Weights of a small transformer language model.
Training: a variant of Adam for these matrices, 516M tokens, 4027 steps.
Each number is 500 + 40 x the weight over its row's rms, rounded and kept within 0 to 999. Layers, rows and columns count from 0. Numbers have three digits each. The size before them is the row's rms in percent of the matrix's.

# layer 2 attention value, 320x320, rms 0.036, rows 83-123, columns 80-159
080:459500504519511490451485451478402547447513535478547511512510521551540517494545437542532483504572472529469464476459507538491508516613499513505507453615540483553557491456519518531510516467529499464493511441499519471597556502530525509542513471
076:517485495535498531503443487428567474438586440510502560512514537438549426525532443478509466522497465498495558511514537428527529549485440484535514437526546520558534422570509500502454492471506477517472505448502522460510509487512528556565525502
075:553547534473526504512476533523535562532499538512449488462532565444551509461535508521519535543474493503420466583456556458571453499548527477524494540581421468528528436545556470482442478488472525485555482468513568560473477497463485487505541425
080:536524557521518514568524483550573497502579510385555507468499440499458435525526535528502587485563584561504538520509490502462503452532471479515526514552513485505509487519497519564540451474469442506489439528460545511524529537495497514513456582
076:443539462505429558453553500546472501442468523503521521466442525482499522508517470533457548486414506482458505405398592506531472506487492532517550501469514494540488602484484502458558500509499559428513532467527524478533473501445463539511506527
081:494493579527540495544574566494529452479527576477546484487549494448507470461461479555535473501553559536484483477515440486448513555534522565547492539481482508453549492468471490484593515511522487516493473501506537554530477512534449484545564536
078:548496524498474554543482533513483540431490655476479492466511439477561491496474452613527467527538545566524450518556460520492460479591453452492542583448483455481494444550508448531577527413483501472562496503501453492502491489504473472455455571
077:464540470526493503463555535460559461554489437484535501607522515522538473522526489564635529495497520449517497530447519471546558578426474546551480520517517483457504500498515437493516513494541466501462497512462478503531531447510466582482538487
083:508549519573506516493483476502425563529461575423472576460490582466493542425494428526494454457528570490548501447502444512515463499438442527454454558426467469442479534485420511539579434519551521534494568508551485456534503492428550509529482605
078:538528470517509458559382556497453513462452545570438546549524527475466491586458528511504458463569501478509456550512520594467507468502470503461499492527508477477541507481521523527504541561545436561442455590541486481535505542508438496513458528
085:519559534471506491539501478412449466515487532521509451369507586490472491482524421565559491537502525540497480550559489459522458490451532408479517539538461419533480484482478532445482506502451473566521430491468518493500494531487522447524537541
078:450577493473511453563550484487501504519524457403512488509509472495549518516510459490519631491455491534459424475450463515504489519434469472525529540516471544447499545519610468477528492546452496442457459474456554435539546490588508456547506481
078:466501502552616544466547517523481493529433530538581512523488474503554452489437472488536474495502536450453529594515447460582481453522483503479446483434530447481532497458543443522455541441519453436521605504533534482436574472545495463564598432
079:494518587530500448485510574489472545480576517491506496424507495511556550505453508421450449501468503503488491485417447557510468524457548530560522542502543445485483524471506512449422424542471580461493455583472545564537489465527482542485546509
073:503472430514483552492522505470407473528588502515455432439505516532481484469515516494534522514478558466539448475562501486502510435478456496503488520484514530462487510469503474495511535474587521458545539479440546479535506463521523569542606517
082:530535480479511495495453497501496468483500538575475470535503479473405481440494474500542534499464428505505493359482459552520473487407559509494487467483485522463509501481489405443484460492542477493552515446490533483510553463521530504453549536
074:595537501461586550489513580441515519517459536494504479498500409491543461433559421557499554483429440489504525545486485458513557488559524500427511539493484491498473503463569480417460529467489467535458514450447545508489500528577490510506458540
074:434436476536474488531474568475510536467584464524481551565556506527502445561425440465479581497537496428500444440523476501464525470533476459500458513539572506521564566472462505425495551508433491471489457472509517477488522521521465514549484472
082:490497493486548521574538565461550544546505585543465490566493490461495411519542426427494485470499432553546495476527498504574503463447586523472485542548471471509464488493496483496438468492483479483444503467534553526533506535579482496473467527
079:467507511480539495439558513537496460483483437440523518448524444503512495501450487484459450514570511533456496479421495471507489526498483477545470532526454518509484526536511509539514511599474499476515511503514510481600544524553511572529481516
073:460519476518486499382499526521509521500495489494496567517535483506562553473546541466529468510510511468527480511478488491523534540525458502526496498494496503470535479541511552491482523475549497482527569588494511475492498512447547522571460558
076:551572522544471462463502553467464508473441561560563459428526465462483531518497463537535504506488563566465524468527475572458463546554531533489517549565511412465514502440473548537494477432473522507467514500565504524506469521512478475526543567
081:519472530497532476514381542525557561448461512531440515443544545540516516507554429486559539467466488468529473457502521454440435540492459512491499537497510480499499464584502501476530469484523601500534548591487440460516541450467517454502417441
074:524479494423481516497596442455504477476485501510435515484522523497549628409481464475493609471458488538538487492461554509476524523474488534471520496511502461460499498498417469411499520534500574537518505474352490452463507507454494533485506496
084:457506511524504484499511513558468457449505516549476526546546468497461451564531509577517473490475477471455494471506529529464524588547531552546512496529514515510461477511516498504524487509518529407474502491441486405530459467534509471540491547
076:534475516421486480512489468428563527494465455489495559474513479432582538528433493483476529503479472448514513474544489453468502441469534562566543520488486516493400510487513494472519492468515508520493515480524536522484498412499448543495473528
087:494528608537475496474473538462475468531479440393514515499572516533476539459486525484512498544527563479527497455518530482515486466566463507558536521357554486486580469494501517434553487430485481479515504499522519539535437473497505594540443386
076:481458499515533499468505498479466527542523545557490529508443510487464616465482574526453468536532513467513470537582539477492481432524541417528475548528449498437557482452456446492558569537437453525447536506487399510514498440436515504493500399
080:538426478557555563505464449528534539558525546551524491540480517538476500460478577541450514489433496494492461605565531500436507473479539501501515496493461451517531512534569518532431597455529446556428508425526568567539540522450526535474516515
080:532549534463494562578390468460517526425510521484451496505490494470476464427569485474464567518418473495459408503523492471492495597537520462468490492508566510473487449436494463448474559510480483539517470441593501499433415480491519486388420499
078:418464480603491493468554477460400524494449495499570453535518447527559535495468449546474531496518459426573508523527464502507532457449485487472480407558525561471516486583519523518521386508461521486488476451503535513469404536465514481524471527
092:538496488472425502507497452502462528528505487533464487573545460532552487460453571504433535468464511471546420580528511523463532525507454551432487511482543494492533483567499487496515488530590402459484534512515460416520490485460483481479513500
078:439414508473493507433529468519491455464507535419509502487518531561480617489509457418502534480551466474535474580513588496536495477460537466429588489538473550498481464512495517573490488522514497562481456504524533474531466446485458429528526494
083:463502485481485493518495594514474451482488506616473520549552463520435484529480494507466517484478545526485521462445509533533536528528536521516490471570453473442546510483498466456542552488476524494459513443460582454482519494469474501527501551
079:421528504514550497410519471511525480526494488518540488500446575448412482513520495477490538484537502549518571556555520465482474476453542515450519491474473580449489553443418499508456561476477513496532531484463551476457539553506549552480506523
082:413487553488522581479470475548471469513469553468527492538488584475471511545497544506506505502484509448521490580515454548564504468513513494463556513468511511556454542520547515453459518430462443547511539560500537477513540452505505500450346531
085:496486440498548527564511463554502461495502560567486508508449429520457430413467481543482544488522517528516531535516452516455515511481524528493492493516509454532504469483525489528445543488524493519491491403503477469480485521470549480563476548
070:549450491525457502495480517406488478516439533515520506462450452435432456488478446547532517536445429458442522593440523460494559526459491467581468457502482529511415495518500543482462505527529438523520474479518482540433538534481526537406539494
078:506609507504520462562499446440463524490538515493422504388514473495525518523621484616491477497470512529501465493411449531562521491526506484502472474472514464472522525536474471548500478468530533469523514519434525451515463523510466533433575455
072:541528548536466531508578462514577476479460457496494500522516443505436451536492484487549583517508432462505468490510497501507498520502511464514472525537519554496558485495482585454452537584560558475457552478558533550512510524493412384566499545
088:559501423481529500468501398554495501541440533443426546491537494564504538472451470575541487500455512450512474509456488508443484505430519446507485507521477540451500477457435467498574512528572450474460581472548487494502436496429554499480449517
# layer 2 attention output (transposed), 320x320, rms 0.0418, rows 83-122, columns 80-159
074:498490531394469494530491537537543468529519523485467426552496462516488565508578451487504608517518518515443532551435480500520476568475518463509516528411368514495495484500500489450487481493479534547459514528529519423457493481522556534502536523
078:501498497453468551461530508471482468521452568467441501513512541525538538466558502470472552517521454510506391521481493580458502405507484438433540564430438526522477530484515515457526493509496553523520693438538543509410501537526480492450460495
072:469489547484499480491531468454479468450490508458448503527498413488468384573455587477485416450508548501544537404592469476490578558473452573569455473527593486462558566495473559535549502510515495472455452513499414530469492492564493489492498499
068:467458468518490485488513461495461486452384514475449505512444527533547541482526470461462476489517471547526496534545473534547451492473528496497555478545534503553456446507421482391482492452549518559513517479497479544524502512506434509546469473
066:565449521556528466497435483462486544456550480577494474566603420504482537545489514510550455511535502482573501499471447461434440537472528503518479454481501470540486520546513480480449498482541502527541573500543454480457522531478545482512517503
065:478455488527423501429464471542482542555577539550516541502489537453550506555525511489501533504493485542490485548447554527492489455480476531424455528539556468554541565512466506495531523415475461524524532557503536504548485527460452540437435503
083:492392519492507513482455553466542563498507496451514494578458411512438449528509526506521498452481482528425539485439492471491525523491563530595424430559569529512568491526463484490495552473498441542500366549454494518574459526521527578508534494
078:503492552522553566498493530513471509488431494458541515450444494481503576501531511450509561556497470524488544500499515457475552447559502440432504491522394569440507501524476459524503445445512497483476591456569496448436474512492527411485485549
083:456454464512505517498533474505517497476558451530489435512492490488428467520464520474466560467460469511425486499454484521526457532494517587502432479519593475512486513474520529476464577423457479512470350540534482528559439488530483571502570488
074:534509539467419548445541584485514520495473501474545513500480545524545544476544460509452524523445477528444488493485465486560464569581452450474485548525475545466526531494556521482481471494406477488424551486469563476588531456513519550500452461
076:461485485488522490424486499487522494473482511425396524540434484432467431536463585448477473503470513459539538557448460565500481471474508571599480492493569487499526505527462548516463490444516527510471472584518480502492429504545536551534534442
072:500418460450570518519488404503549440520490553554501515434473512468534553479479507519558455526523562480540512541502564529409547511508537463491550446475465427499480495516470509472502497461572527538498540634513436561469506564489518449488533490
069:453507510519469500509463556472499514490503530454510480486491485457558460498501486479500455518540398553495497510447528488468585525477482569453528501467488448480528471524518509574425443463489472519501472524457444564537487481491515532498460581
080:412503458482465525510440421562540477479505505574541511507476515476446503473503515600535441497490533417530538547475526487474578506413547459503511412488490446550533486470523427523509511499529471472587533514570519462521496486465494452494474482
060:475525479533565495534564499570506492523469472471497489498521536443493499454477470530527594543505427514489474506549473490422486488563538526484443489498456521500477504465486506519479513522431499517507489534580447536471463526503495546508468518
066:524416546519505530498520519525555497480496433448586479509473446539573430546500508574475497466481549547461495546514504486483549534489399516525484417458502547570517514538455470493565427494435471505571385475490452514486427489476503518449487490
067:512486542511536514470514515515495557402443451439537451483480560534512471532520570444459451473522481548518442482540479534444467504455427530501440509520553435456485538563553533603519434480542453481526527523514462525504478495457473519495516463
068:478506438465444521471512471521487473518482607597461490502524517434490574485540511488546480515492494501509453548452492498515519426520523452435561536428433504550537523487545473512486469491466547508531684512533554492433524551475502497493479486
075:470470497522480551548441450496527481454457481484568470448454511507475539470486560512429468513555531472458454523582498490480590628491442515535512458544485570496525553569502442504527438466546492491529488547494488449513471439470556501555546505
071:481499524487495518511472504474499560590478560468522479491511497512488501472537461498633509507457535454481587462581525452510564469529589479484529423535406502490565476486470401522518499463505465416471535519554531487431448427506508395493486510
063:463469493416528556515554476477552471429446481511454470529404546538438478469501466496582524484494529498506570520516507490516522447506586468480527479476472419494462495484526485565541498518462532511456476480569526537504460518563495510431497512
063:489475487451445487499535486518511488507491495506488558504461520500506532597484492527521501496529465511546480497418518467528482451454562512454469496478490509586486465554534467444493495447460504490493502498528592467487477477468539506526465529
064:533506483570487430450550563489478503420442451438556516604517507484477452520499458509477446539525449528474562487538491485544537528477521484545446568500505465489489530440525464516434523518526445486452512411546542499534487494520443554468428564
071:467492524602548473471551533503491529429405431528508457510502534531501468501475510533481452513543479448492528474561469486487461514467480453492478450532573530479454519488520488505476466530544434562460534538561470523464446543477501486547465521
083:550452493487478553511480545431477554530508501482528497517495471461550614468519468476505528493543472510507481598531547429467472484532513445515493521493447470554540456491488476553432460474503521521453572515530583481413476541483549483543468520
079:511529450520479549497505503517478492484482524522498538486465536496500537475527510582516492529526490449532564505476504496462499509527506388461532508505461504536503500534481458474474424461573490510524597514524500469437492519518515427487459456
089:485526443470510542475526454561465458567482555581491491468455610445467567510500481549513489549513539440531542567433502550453489466516506484460506558525434543525442459477469445500458516482505570549466575507548551443480496538541561424421510513
075:511497511528479510464520549459485510505549509536460483508537497482502424529401494516448519479453503521463506452573484517518501568565517541535487506492580458517542471429519523555458515502455466482430411528472492514550471487509531581495513506
089:511493542474512471474498521492511506433499409447560498510466503532551442553514503471412445468559522583467465400568493512593513554490436543508480470556566506406508531499513493530547441530414491451474438507453496522537494454458485550529482525
070:561460534506437527452554540528478484407429473479509483571515450517498507635489516561396460491507513542531555427505480547539466541521467521455484536548523591490501550497464545487553430523529503538499534471407514485493530468519475536519518500
069:501481515450536447523429547556539502490534558515479539521516445473479490514496467451512529565481490443596520537469468465489472461515504478442532547535439515519468458427477487521436533479477436509553461483473502478450501487478510551483483568
093:506505506495553506516526553522481527495538475482569528512502551506542503430515444448477515535498456565468462517536505513536394528552450483434475545532494559445450564456536550522470461457438492527450459408509564504503514490496536521518473520
077:465594510494493498564484525478538493537495583566445522514514482431468481482443480562496531492486550469469508497467516430533514528618528517522488486463472539545520448440470498479487580505492512478437384482495503499518510462501551537430506520
069:525444537493437575471498480493532617479436514470524453592446509536477539472565491520512551519528462505478455556473504445500534477509539422456574490407450516521494499525528517436563454525516483526539606502540505444489527500470467476488429438
064:531491619462482468546510558522514497509512437474510520501488458500530455485376511545432469464475567412555513477527519457574479557538442518480506522535464546567498487395446459556489410504397440480402449459502444490503466454458584509549508502
078:504517505510444473476471579471467513504463555442470527516478509499562458486503500434484498542473479600499518435567497448577474617550433496509506532583503557473545586498481504546489463541483490463443552418443482524490523449527482510466513507
091:530429513485468506484512480510552533456537400439506488532460460590536485520517533491451456458488481532463442497485500517533501545458477519568515458512598445441510476488554515438546491496494483493520425566416485525593510516445455583496505431
056:519496479497570519459476524458481523469520550564464551541503502566530538512447528484462503527482531467535531454521473538544511529506482496369565523464540489546508538564515494511508361478491521455471600439461502455440492504527540481455479514
075:442493494481494504455566446526516453475523453573491525506526481551462516554475552487513523506497492492480481495546515502426490477426522605583505416493487465506468485489530492501535571492529483507530472539576422510486459517496453521492495530
065:521529517562489507462519522416535568500500506518487531480471502530526477483444519474453428474514536528540505444520504525531464458600457497420470535562455551437445572497495460506569505495526452473450490497440546497458512459491481502533475527